config = dict(
    n_head=6,
    norm_place='pre',
    positions='learned',
    bias='none',
    parallel_block=False,
    init='orth',
    init_std_up=0.0276,
    lr=0.00171,
    lr_head=0.0066,
    final_lr_fraction=0.0,
    doc_mask=False,
    z_loss=1e-05,
    train_tokens=467400000,
    steps=7132,
)
Each number is 50 + 12 x the weight over the matrix's rms, rounded and kept within 0 to 99. Layers, rows and columns count from 0.

# layer 5 attention value, 384x384, rms 0.0227, rows 192-383, columns 224-255
55 46 44 62 57 43 30 65 54 80 54 33 49 52 58 44 63 73 51 42 42 46 51 53 36 53 50 51 59 60 52 66
56 80 19 68 26 49 51 57 49 43 51 35 25 54 51 46 67 82 50 43 55 49 62 63 36 50 47 66 56 26 36 65
50 31 52 69 63 33 45 24 48 58 44 43 42 48 41 55 63 66 53 33 36 54 36 59 34 51 43 59 49 35 71 43
34 35 54 69 57 42 46 52 66 53 60 38 44 51 61 63 63 34 47 59 48 67 62 76 59 48 50 54 48 39 42 56
38 50 37 54 75 40 45 36 56 58 40 25 44 71 42 43 55 34 52 52 56 38 61 36 44 53 44 60 63 40 37 53
46 36 69 48 34 71 53 49 76 58 45 40 23 39 48 40 49 51 19 44 44 49 46 65 56 64 59 30 47 77 31 51
45 59 47 58 20 56 61 59 37 64 58 64 61 46 49 72 48 53 37 56 55 38 42 53 58 44 52 31 63 28 45 39
67 82 57 44 50 60 62 67 42 39 52 42 47 35 73 66 57 38 59 37 41 55 56 87 39 66 60 42 57 72 61 54
35 74 40 50 66 62 61 38 47 40 59 45 57 61 57 32 82 35 69 59 47 24 69 54 45 55 47 39 70 47 67 68
46 35 49 48 29 54 36 51 38 71 56 38 57 58 48 49 78 36 40 57 49 43 36 40 52 39 47 30 52 41 58 56
63 50 45 44 53 50 44 39 25 59 50 62 70 50 66 52 57 27 75 57 43 45 61 53 57 66 65 65 47 36 67 37
36 41 76 55 62 45 39 57 62 62 67 76 46 38 46 63 61 67 62 81 57 53 48 54 38 65 53 36 31 43 52 51
51 60 59 52 55 49 20 64 55 35 40 43 42 25 44 40 67 54 53 70 53 58 49 39 53 60 45 42 34 44 57 68
44 71 51 54 47 50 65 39 65 39 47 57 48 63 49 27 81 55 38 57 51 46 50 24 47 47 63 62 32 42 58 55
43 55 54 52 42 49 36 45 57 34 42 59 55 47 60 21 60 70 59 78 62 36 52 34 50 67 67 44 37 48 82 58
63 47 72 59 58 62 55 49 57 56 43 48 63 56 73 36 38 60 41 50 49 57 66 54 29 40 49 59 37 53 51 50
51 60 62 35 58 62 72 43 58 24 59 59 50 40 49 61 49 46 58 71 44 55 51 32 57 41 41 37 54 45 59 74
42 34 22 56 65 57 47 35 66 49 41 65 38 42 72 78 35 36 56 60 55 49 38 78 14 52 67 70 53 62 47 61
51 47 51 56 57 74 21 32 41 72 28 42 38 66 65 66 53 45 79 53 54 35 66 30 52 46 60 49 46 45 43 75
37 55 37 39 45 55 24 53 32 74 53 37 43 23 31 28 30 43 46 59 50 71 63 61 36 50 55 51 40 57 46 57
44 54 68 57 17 68 54 46 59 45 51 52 37 53 45 62 49 42 72 55 47 57 50 54 65 50 57 36 45 38 54 46
43 47 53 61 25 48 47 58 34 53 56 75 47 56 31 44 60 45 49 47 62 40 40 45 52 48 59 29 61 44 28 48
59 43 37 51 46 46 60 41 20 49 62 54 47 39 46 41 52 60 52 28 43 35 43 43 52 53 41 85 64 50 36 55
39 36 49 20 43 46 66 73 53 56 68 44 60 55 37 65 40 46 40 34 70 39 51 35 39 40 42 59 53 48 49 32
76 51 58 50 27 61 55 59 49 58 43 66 56 45 52 77 33 62 60 47 61 46 54 33 33 34 43 38 55 34 56 56
55 30 52 50 53 44 33 53 76 53 52 63 38 58 40 34 31 59 27 41 58 41 76 47 36 43 23 48 47 63 41 50
45 37 37 39 29 59 65 41 45 51 63 54 56 37 56 75 76 73 57 33 47 27 68 49 47 49 39 27 51 32 57 34
49 30 53 65 62 71 61 38 44 41 48 39 44 52 46 51 62 55 67 35 61 53 42 53 52 43 45 34 52 36 45 68
55 44 43 38 45 28 42 76 30 34 38 68 72 61 51 54 62 26 73 46 57 47 51 61 63 44 55 49 51 61 41 57
66 51 45 63 30 62 41 54 59 43 49 34 54 35 39 41 40 52 51 75 43 54 39 43 64 53 47 47 70 35 49 70
68 59 33 57 64 54 52 39 37 35 50 56 43 73 33 52 45 70 46 28 81 43 45 42 54 53 74 48 87 45 41 38
44 58 42 45 74 44 43 36 54 61 41 68 35 58 36 45 30 44 49 49 70 41 62 53 53 65 27 54 67 52 46 38
79 62 39 45 76 44 49 47 39 70 38 49 50 47 48 65 52 57 29 43 55 57 42 29 56 46 62 26 65 27 42 59
64 46 56 51 55 60 58 51 53 57 63 51 68 60 16 53 52 46 72 50 31 29 41 55 31 59 45 44 52 45 44 63
79 44 64 64 75 57 35 72 37 54 42 61 33 45 61 37 55 69 35 34 41 38 55 51 55 64 39 72 39 28 54 69
40 34 66 58 54 47 30 43 56 43 57 46 33 61 63 67 50 52 55 56 38 51 61 42 44 29 59 47 45 47 47 60
90 46 65 46 46 57 64 62 48 63 50 47 47 50 66 45 57 50 48 57 30 33 40 64 39 65 55 40 50 64 42 42
46 31 47 50 42 43 41 58 47 55 35 54 56 59 53 57 40 41 20 64 35 43 38 48 61 47 38 65 37 33 46 29
36 44 53 45 56 69 57 46 52 35 71 28 40 58 37 49 53 38 48 32 56 54 50 52 58 59 32 45 63 50 64 41
41 63 53 67 25 66 54 56 47 50 32 72 66 39 64 41 58 19 52 52 70 44 51 27 61 50 57 53 55 45 29 31
49 50 46 32 30 47 45 48 42 61 49 30 68 55 59 66 40 57 44 46 56 62 25 34 47 49 68 50 40 56 24 37
55 51 71 55 32 78 24 62 30 46 57 61 34 60 47 50 37 45 50 56 54 55 45 66 78 57 39 42 46 46 51 38
46 38 45 36 51 67 56 61 42 56 23 54 46 32 61 36 39 60 60 59 61 72 53 77 51 54 30 29 58 55 49 29
52 36 51 56 63 30 49 37 41 39 66 32 55 62 41 69 49 51 69 52 43 41 58 58 41 50 37 29 55 34 66 55
44 45 51 53 53 67 57 61 71 29 43 49 71 43 29 38 34 38 73 57 75 48 48 55 66 48 61 62 49 52 44 71
62 61 39 39 56 30 52 52 29 47 34 50 55 36 41 61 68 37 54 61 58 50 36 54 53 63 58 41 71 54 41 78
48 34 57 39 48 45 50 38 65 51 60 60 56 71 61 36 38 42 29 64 46 34 64 55 59 27 49 65 39 66 64 32
46 54 77 65 50 68 30 51 47 69 37 61 49 41 30 84 69 53 70 61 44 41 02 42 37 61 41 76 65 36 51 35
50 39 42 46 60 45 61 49 50 39 52 80 45 24 51 45 30 49 35 48 72 47 57 56 55 65 45 60 43 38 62 58
55 78 39 63 46 31 57 60 27 33 39 68 28 34 44 56 53 42 49 60 70 54 51 34 63 54 50 68 53 36 62 58
44 38 42 42 55 63 55 52 45 24 28 56 59 52 58 68 38 33 59 47 48 49 42 52 53 39 77 38 45 61 63 60
44 35 70 36 54 52 46 59 35 49 46 58 67 43 48 50 63 26 34 51 53 60 42 41 57 59 77 46 63 49 53 45
46 32 56 57 54 29 80 54 62 58 46 78 52 50 41 53 44 28 38 51 64 59 47 52 59 31 60 52 41 36 37 70
43 58 51 50 56 40 43 55 35 55 48 49 60 52 44 64 39 47 53 41 51 47 61 57 61 41 49 55 53 35 47 20
57 43 36 67 36 78 60 63 29 13 53 45 54 46 60 57 48 26 34 63 50 52 57 57 57 49 38 43 69 28 68 89
45 57 32 50 54 49 37 56 53 50 56 51 36 48 40 41 46 50 29 44 47 46 39 54 44 55 41 66 55 51 35 66
48 53 44 56 32 42 62 46 44 71 27 62 44 59 44 82 35 51 59 66 65 47 39 48 50 66 49 19 37 39 68 52
69 53 23 37 91 40 38 66 43 41 48 64 60 27 36 45 46 54 50 62 32 45 75 42 28 56 60 76 48 44 57 65
36 57 30 42 42 57 60 49 69 65 49 63 49 66 58 54 38 55 40 56 82 69 55 67 44 30 44 41 62 62 49 46
53 47 50 52 58 38 55 51 62 75 54 67 68 20 48 46 59 55 37 47 52 45 64 38 49 49 47 44 71 52 52 49
41 29 42 46 57 45 46 59 45 33 53 46 13 67 56 32 30 62 79 39 40 49 42 53 60 53 47 58 65 31 38 55
48 61 49 38 46 59 40 52 50 59 41 53 48 48 57 47 52 40 52 44 54 56 65 50 56 21 51 61 60 56 48 42
70 42 58 57 75 43 39 68 71 64 49 61 52 63 36 36 40 57 59 43 52 60 31 44 57 61 57 56 31 63 46 55
45 51 49 44 46 51 56 71 71 52 59 68 83 63 45 78 51 47 56 49 62 56 47 25 37 24 50 22 55 52 37 63
50 57 57 35 45 60 51 36 53 53 40 82 61 66 51 53 47 34 53 31 52 65 48 55 57 38 55 53 50 39 40 34
46 61 36 48 37 50 47 44 47 50 45 57 43 67 42 45 46 47 42 72 53 47 54 47 48 35 45 61 52 52 56 26
34 52 53 45 51 67 68 51 63 50 54 51 37 50 47 50 43 63 41 32 60 20 43 62 53 74 39 51 58 46 57 33
62 46 74 44 53 61 45 63 63 38 45 46 40 68 63 45 31 77 49 39 45 42 46 55 60 48 29 50 49 48 51 40
50 74 63 37 42 48 46 60 33 71 62 42 45 51 50 50 52 53 37 40 46 57 45 35 50 45 58 62 46 59 32 29
38 54 57 57 46 60 63 39 30 40 56 34 37 58 54 53 54 54 34 45 38 63 59 58 43 34 65 67 46 49 43 54
42 63 42 59 48 42 52 62 46 71 56 30 50 46 63 56 59 59 39 42 43 44 37 44 44 48 45 46 61 44 54 75
59 48 53 54 64 54 65 33 38 42 53 44 58 58 36 47 43 59 38 54 56 57 45 47 41 54 44 34 30 43 37 43
72 54 66 48 59 37 42 79 42 59 58 60 26 48 49 48 43 56 56 46 56 55 51 56 64 59 40 71 51 54 47 38
47 17 27 45 48 48 60 56 62 69 50 66 55 62 61 59 53 38 58 40 38 39 50 48 55 52 58 66 37 28 65 50
64 47 55 38 59 46 48 55 55 56 53 41 56 39 63 25 48 50 60 37 55 49 71 47 72 45 50 22 41 51 47 49
48 43 40 54 60 43 46 60 44 43 66 40 58 61 50 40 47 61 42 51 17 66 59 43 56 49 55 50 61 62 51 64
32 46 65 38 45 53 66 63 45 35 63 35 64 45 62 50 64 49 65 64 50 44 18 47 52 46 48 50 50 43 51 31
51 43 55 43 63 67 46 56 31 47 39 60 55 24 29 41 57 65 39 45 37 50 49 68 42 59 59 36 65 40 59 39
54 50 41 67 44 58 67 37 53 77 54 37 56 42 52 63 39 43 50 45 33 51 64 52 55 34 36 42 73 33 47 62
44 56 47 57 64 49 64 58 49 26 49 49 69 59 42 65 44 41 46 57 74 38 41 63 54 47 58 51 88 54 48 41
37 61 56 37 45 48 59 41 49 35 50 46 24 63 67 50 46 45 41 49 67 49 54 47 59 53 62 52 47 51 59 54
47 48 56 41 36 62 55 49 32 28 67 41 59 66 42 63 26 63 35 67 65 42 57 51 40 51 52 33 42 74 54 59
45 36 57 61 52 50 47 62 25 36 32 63 56 68 26 55 76 47 58 37 67 54 50 48 15 60 65 54 41 63 50 30
52 29 48 69 49 48 40 45 34 48 43 49 61 55 49 52 55 51 61 34 56 52 56 47 66 52 55 72 46 33 67 41
64 41 45 51 56 34 66 44 52 25 38 66 46 50 51 58 53 59 37 41 54 64 66 65 57 59 34 35 47 58 64 49
65 46 64 40 43 66 45 62 84 54 43 58 42 31 58 24 39 45 48 40 49 51 29 44 76 49 51 53 53 30 46 35
39 41 42 65 40 41 57 42 61 34 41 53 31 56 67 71 62 35 38 59 57 58 41 37 44 29 35 48 45 49 52 45
59 36 54 59 40 52 38 53 35 41 47 43 44 65 46 29 59 48 56 30 66 51 42 61 58 57 55 40 44 54 49 69
49 49 65 48 46 49 57 60 61 62 56 44 50 44 38 34 49 47 57 60 60 60 43 58 66 30 49 56 43 47 52 56
43 50 69 44 61 57 35 52 63 62 58 50 48 65 53 37 50 56 56 51 50 72 34 60 53 61 50 34 47 62 65 41
75 51 50 65 48 42 65 47 38 60 58 49 54 47 47 44 49 57 44 54 39 33 54 43 65 47 40 57 53 41 36 58
52 33 50 47 65 62 58 67 44 22 53 29 55 39 39 55 39 60 48 60 41 46 53 57 73 23 25 25 61 56 48 63
46 54 51 60 63 31 55 43 52 50 42 69 51 39 67 53 63 62 57 49 42 50 34 38 51 56 46 55 46 43 53 50
32 47 39 74 43 44 55 65 39 54 43 66 54 64 44 60 52 42 30 49 57 48 70 33 64 39 40 44 48 53 41 70
46 44 43 65 57 55 57 29 21 56 50 66 59 56 59 52 30 54 40 53 43 73 40 60 37 45 59 36 35 60 54 15
50 40 28 56 52 59 45 44 58 60 53 47 54 61 64 56 41 41 42 53 41 61 46 44 29 50 47 65 54 54 66 42
41 64 71 64 51 43 29 55 45 46 48 45 67 53 37 57 78 52 46 73 34 57 54 42 55 36 54 50 41 39 58 46
40 56 51 43 48 47 37 43 48 60 45 63 42 49 31 58 35 53 61 40 44 44 37 55 56 45 44 32 64 53 50 55
32 63 76 48 61 63 55 42 36 31 49 72 57 60 42 45 38 36 50 44 57 61 64 45 42 38 47 37 51 49 51 40
56 40 31 71 53 54 56 58 38 54 46 54 37 60 60 45 48 41 59 51 47 39 44 57 43 38 69 61 41 53 60 45
58 41 44 68 58 60 61 34 53 45 65 39 63 37 65 39 52 39 57 32 45 33 45 50 43 36 63 61 52 48 25 57
63 77 54 63 45 50 42 68 44 35 47 44 47 27 33 35 55 44 60 45 60 68 64 40 42 52 48 64 59 60 43 47
40 68 56 59 42 58 67 52 43 60 32 43 35 44 65 36 55 54 53 51 46 53 56 62 40 42 52 46 61 68 69 37
49 30 51 35 35 59 54 44 60 51 36 39 54 41 65 33 55 66 69 49 44 61 51 55 45 46 38 56 48 53 70 48
37 50 54 51 47 37 47 46 73 44 44 40 68 29 37 59 30 59 62 56 51 57 51 59 56 58 45 59 42 66 43 46
48 35 47 61 52 66 35 46 60 57 67 49 43 61 36 64 56 58 61 49 60 49 64 38 43 62 71 40 56 63 47 61
34 39 71 48 68 53 29 64 54 60 70 37 36 53 53 62 50 62 76 58 62 38 59 41 62 57 69 51 49 46 44 50
62 58 53 11 54 53 57 24 48 72 48 70 52 46 48 31 48 49 54 48 51 68 60 58 52 63 39 38 46 36 34 49
57 50 59 60 62 49 63 62 46 45 54 44 48 56 64 47 53 50 44 50 57 41 63 47 63 51 64 52 54 74 48 53
45 44 78 59 39 18 39 25 69 39 65 37 45 49 36 31 32 66 50 69 35 62 48 44 41 51 62 43 51 59 34 46
50 26 45 70 47 56 43 61 46 83 59 42 62 49 32 50 39 57 40 51 43 63 48 48 44 57 47 39 43 40 53 71
69 50 62 40 26 53 61 67 50 53 41 37 30 40 49 65 41 57 44 52 59 68 23 52 34 37 74 61 60 42 50 44
57 66 34 44 69 56 55 54 60 63 45 59 51 55 52 51 39 43 23 24 41 49 59 58 62 52 47 62 49 48 50 62
27 49 60 35 65 43 69 44 67 36 46 43 30 59 47 66 47 65 29 54 47 58 60 40 45 70 45 64 44 50 64 63
60 66 37 64 65 41 64 44 29 50 50 17 62 37 53 56 60 61 57 44 18 47 69 30 57 32 42 50 56 63 50 58
45 30 49 45 31 38 73 64 44 33 59 51 47 52 57 55 31 49 27 62 40 64 59 61 50 66 41 58 46 51 52 43
35 65 58 44 48 54 58 61 60 24 61 47 64 53 53 38 53 66 62 41 66 58 46 49 50 59 54 40 62 43 48 69
55 56 70 58 51 66 51 50 51 55 54 71 48 61 59 48 48 36 41 38 44 48 46 55 46 46 49 54 59 42 64 55
58 43 52 70 64 61 73 43 46 44 46 50 58 53 33 64 58 46 49 50 57 65 41 54 40 36 52 55 60 38 65 65
49 51 64 44 73 50 49 43 65 52 51 57 44 50 54 52 47 59 73 58 47 54 32 63 57 44 51 36 48 47 39 37
44 77 48 40 41 69 39 48 36 42 47 28 58 41 66 55 59 26 59 66 21 78 61 44 61 39 56 56 59 53 57 69
62 47 22 55 43 56 33 59 41 35 41 61 43 50 46 54 63 49 31 68 45 53 46 50 53 47 64 56 56 50 46 45
41 53 67 56 34 57 52 60 50 46 43 29 52 44 59 49 44 26 55 48 46 60 55 59 63 26 64 46 56 39 65 45
57 48 61 47 40 25 58 56 41 59 57 43 69 38 46 54 23 57 66 61 53 38 47 60 31 47 46 40 38 41 67 66
67 45 41 64 43 47 40 69 54 53 54 79 44 49 52 61 51 53 19 63 39 72 46 56 46 51 31 50 64 63 49 79
57 51 45 47 64 60 24 43 63 59 47 42 51 50 40 43 48 48 58 33 54 50 55 37 51 51 54 48 16 61 33 33
54 46 55 47 58 34 38 54 47 46 29 49 54 41 65 51 41 38 47 58 48 66 49 59 56 60 54 46 48 46 47 53
39 46 59 48 48 36 34 73 59 42 58 51 45 43 56 59 49 58 59 53 52 51 51 43 46 56 55 50 25 51 26 46
40 72 37 68 61 50 44 62 49 59 58 42 74 33 58 39 48 64 48 42 50 53 58 55 55 72 68 59 52 63 66 41
55 45 54 63 49 42 56 41 64 60 54 36 41 55 49 54 61 43 46 52 36 46 50 51 58 32 54 52 31 49 52 54
44 48 63 59 49 59 40 54 61 62 49 52 49 62 73 36 32 51 59 35 57 44 76 46 67 53 55 62 54 50 52 51
54 57 60 77 49 44 62 49 69 31 57 57 56 51 42 63 45 43 56 56 66 62 46 61 42 57 37 68 42 50 46 60
66 56 39 36 59 50 72 38 79 46 44 63 48 34 53 50 54 72 37 58 58 61 53 81 50 60 36 63 33 45 48 72
49 53 37 68 76 57 40 33 51 39 50 49 69 64 35 39 39 44 47 79 59 47 76 40 63 72 62 44 48 25 46 60
44 38 44 38 30 50 27 45 90 32 70 45 54 70 58 43 40 55 50 39 53 63 50 40 43 49 56 61 58 56 31 68
22 58 34 51 49 25 48 42 47 43 45 40 28 59 47 57 59 42 34 58 33 47 38 58 21 50 29 56 37 57 61 49
48 30 58 55 62 56 48 31 48 42 49 57 52 54 41 60 41 45 42 58 29 61 55 38 45 32 68 53 23 56 40 41
47 46 55 56 22 42 37 34 56 72 61 55 41 69 60 29 52 48 55 48 54 35 43 70 47 40 50 60 40 43 40 38
61 43 56 50 30 49 38 54 25 41 44 47 56 33 51 45 60 35 66 60 48 45 50 51 52 44 29 88 43 58 40 52
23 57 54 32 38 46 54 50 51 31 62 44 63 39 59 43 49 67 60 42 38 60 57 70 54 48 49 64 66 44 62 52
72 58 74 57 44 51 49 54 50 45 46 79 61 46 60 44 41 51 44 44 49 34 34 46 53 55 52 52 50 68 69 60
60 43 34 43 38 57 49 54 41 51 42 53 43 60 45 48 43 60 59 31 59 31 50 47 42 56 64 33 41 31 41 52
51 69 46 45 42 35 47 43 50 45 38 38 45 22 46 57 45 52 45 49 58 64 50 32 68 54 55 64 60 41 44 35
49 53 28 54 32 40 45 25 59 52 46 56 61 55 64 51 67 57 42 58 45 40 54 37 22 36 74 46 57 56 54 59
44 47 58 53 51 46 40 49 66 52 55 45 46 49 81 49 57 64 60 53 67 40 46 32 68 50 60 56 44 45 48 50
55 40 76 61 66 24 65 35 45 54 43 19 48 47 39 63 57 26 64 73 50 45 31 45 43 40 62 52 54 41 59 50
56 42 38 44 56 53 77 75 67 41 42 39 51 64 26 67 54 52 44 63 46 64 39 58 40 42 56 70 79 40 80 50
58 52 58 51 50 49 49 50 65 38 41 78 36 50 58 48 30 58 36 78 47 57 47 52 44 52 47 56 48 55 61 28
36 37 50 47 52 26 62 50 37 43 57 56 77 46 43 57 56 49 53 60 44 57 67 63 42 60 51 53 60 52 50 38
52 54 41 36 56 34 37 31 70 50 50 54 50 63 50 51 46 63 40 65 56 40 64 50 51 42 49 42 59 59 53 48
53 31 41 38 52 68 53 44 39 32 67 52 70 22 50 52 41 43 55 48 18 39 51 58 63 27 42 54 53 58 40 64
46 23 33 46 62 72 44 61 55 46 52 50 48 79 66 64 37 61 56 32 39 48 40 54 52 60 41 51 64 60 45 30
41 52 58 58 73 59 43 45 39 53 28 43 40 62 42 67 60 35 29 63 60 32 48 43 43 44 45 36 41 23 35 51
57 37 50 38 55 49 59 24 46 55 51 52 45 72 52 46 28 46 56 52 52 66 68 65 57 55 45 61 39 41 50 47
46 70 45 49 42 29 51 50 33 64 41 58 62 69 41 51 34 24 47 46 59 50 29 52 47 64 31 51 61 55 53 53
55 37 45 61 30 45 55 63 40 51 57 52 56 44 48 42 54 55 57 66 30 59 36 39 59 53 45 58 61 45 48 44
67 75 55 54 60 43 58 41 63 39 45 46 48 44 19 52 25 50 60 58 40 45 73 57 45 60 58 51 55 53 42 61
50 43 37 48 53 37 51 56 61 55 42 32 37 38 40 48 52 32 44 43 49 49 61 48 62 55 36 51 35 50 46 65
47 45 25 41 56 41 51 44 80 46 47 49 58 51 59 42 58 65 46 47 61 61 53 64 42 66 51 24 35 77 55 47
50 58 55 58 63 25 51 75 54 44 40 44 59 70 55 50 59 40 26 57 69 70 51 52 37 57 61 38 51 46 69 53
39 46 49 60 52 42 82 58 59 76 56 53 41 51 60 76 64 44 68 47 62 47 42 41 58 44 60 39 46 53 45 54
54 58 59 05 51 44 50 45 30 42 57 44 71 51 41 28 47 27 57 44 55 47 42 59 60 57 59 47 45 43 59 60
49 54 45 51 55 58 39 62 50 50 58 54 58 56 40 53 50 54 62 33 52 38 44 47 68 52 38 51 46 45 45 60
57 28 56 61 54 61 55 51 62 71 44 46 52 35 43 37 34 50 44 39 43 41 43 42 65 38 39 78 52 25 49 63
53 59 48 43 68 36 37 43 49 56 78 59 39 49 49 46 48 68 36 60 41 47 32 60 32 56 29 46 71 43 36 62
66 44 54 56 60 42 51 49 40 38 35 50 45 35 55 70 44 48 75 32 53 75 29 55 60 68 61 60 45 52 50 53
58 44 31 43 53 39 42 26 63 67 57 50 44 52 49 40 45 64 40 31 41 48 53 59 33 41 56 48 35 60 46 54
58 83 48 33 28 48 46 40 49 45 63 62 43 45 56 45 49 54 71 60 68 44 59 46 39 63 31 51 55 44 60 54
53 41 46 57 58 58 48 47 56 45 68 24 56 52 48 64 28 30 68 73 21 38 42 64 39 48 52 66 51 35 66 55
46 50 66 41 69 51 53 59 38 41 60 46 53 64 58 38 49 61 59 53 44 44 53 61 58 46 53 44 36 65 58 47
70 46 45 75 56 63 63 48 41 54 45 54 36 55 54 52 77 55 63 48 54 47 58 39 57 59 50 32 42 41 34 27
32 42 27 43 52 71 47 44 60 53 54 52 50 46 56 67 54 60 61 46 68 47 51 59 62 38 54 44 70 50 70 40
54 35 35 54 53 29 46 52 50 55 46 51 66 48 26 43 57 59 43 43 36 69 49 69 44 40 51 48 55 43 57 48
80 43 54 41 48 48 48 33 53 77 57 41 40 60 64 52 42 48 57 51 40 41 44 45 30 48 56 78 52 58 51 54
72 60 48 55 64 37 51 47 33 60 39 54 63 34 33 43 24 35 59 55 47 47 75 49 49 53 58 45 52 34 50 50
48 51 52 59 45 36 47 69 31 48 51 60 42 41 56 54 46 35 39 44 27 53 34 48 66 45 45 50 48 49 41 58
36 45 61 60 52 34 42 64 39 47 50 43 36 46 49 61 47 59 55 51 59 65 50 50 46 57 58 61 23 58 48 39
67 40 53 40 47 43 39 62 61 51 39 46 55 41 60 40 62 58 41 54 50 68 40 53 56 41 42 59 42 52 54 30
60 43 38 52 60 44 52 32 42 48 53 60 57 37 64 56 36 59 54 50 53 51 39 36 38 41 53 51 48 63 21 50
54 41 35 54 45 48 42 34 40 64 51 41 47 48 58 36 50 49 51 63 56 60 52 49 64 57 71 38 32 44 54 47
48 41 32 41 37 49 46 39 29 44 43 49 61 36 52 52 44 43 64 79 63 50 67 47 59 20 85 67 43 76 44 70
55 48 65 29 48 55 50 45 66 56 51 46 33 50 29 42 32 34 50 57 56 39 44 59 57 62 57 55 56 32 49 42
63 31 39 61 48 49 40 55 38 46 41 49 61 54 19 27 43 56 51 54 51 60 54 54 54 33 51 70 53 65 72 77
52 45 46 45 40 74 61 29 51 53 80 74 63 51 42 38 55 52 34 55 50 44 64 29 50 52 37 52 53 35 39 54
64 52 31 54 63 26 21 40 37 64 49 81 44 79 66 56 35 47 61 44 30 55 44 44 24 55 52 39 45 51 52 76
50 50 50 64 66 62 29 44 57 54 74 67 31 41 25 57 60 62 60 52 49 61 49 48 60 55 72 47 56 33 42 38
42 41 23 47 36 48 57 59 41 45 68 58 48 53 50 46 39 30 42 44 63 43 55 36 43 45 51 63 65 42 55 54
27 47 48 60 58 67 47 58 45 63 44 66 39 49 18 60 65 48 40 63 40 32 49 46 61 31 44 63 34 35 42 59
58 45 53 65 56 55 52 73 54 48 44 42 35 62 59 44 54 71 60 49 75 28 43 58 66 61 38 24 64 51 45 41
37 71 26 21 29 53 63 42 60 41 32 50 63 46 60 46 32 30 59 44 45 60 61 52 71 53 23 49 44 56 61 45
45 66 51 53 51 52 47 59 35 61 59 48 68 49 48 49 51 35 65 49 40 53 55 46 54 50 35 53 57 53 46 48
41 58 91 75 49 30 22 53 49 45 50 39 48 55 35 48 67 57 52 53 64 64 52 52 34 49 43 30 56 39 47 71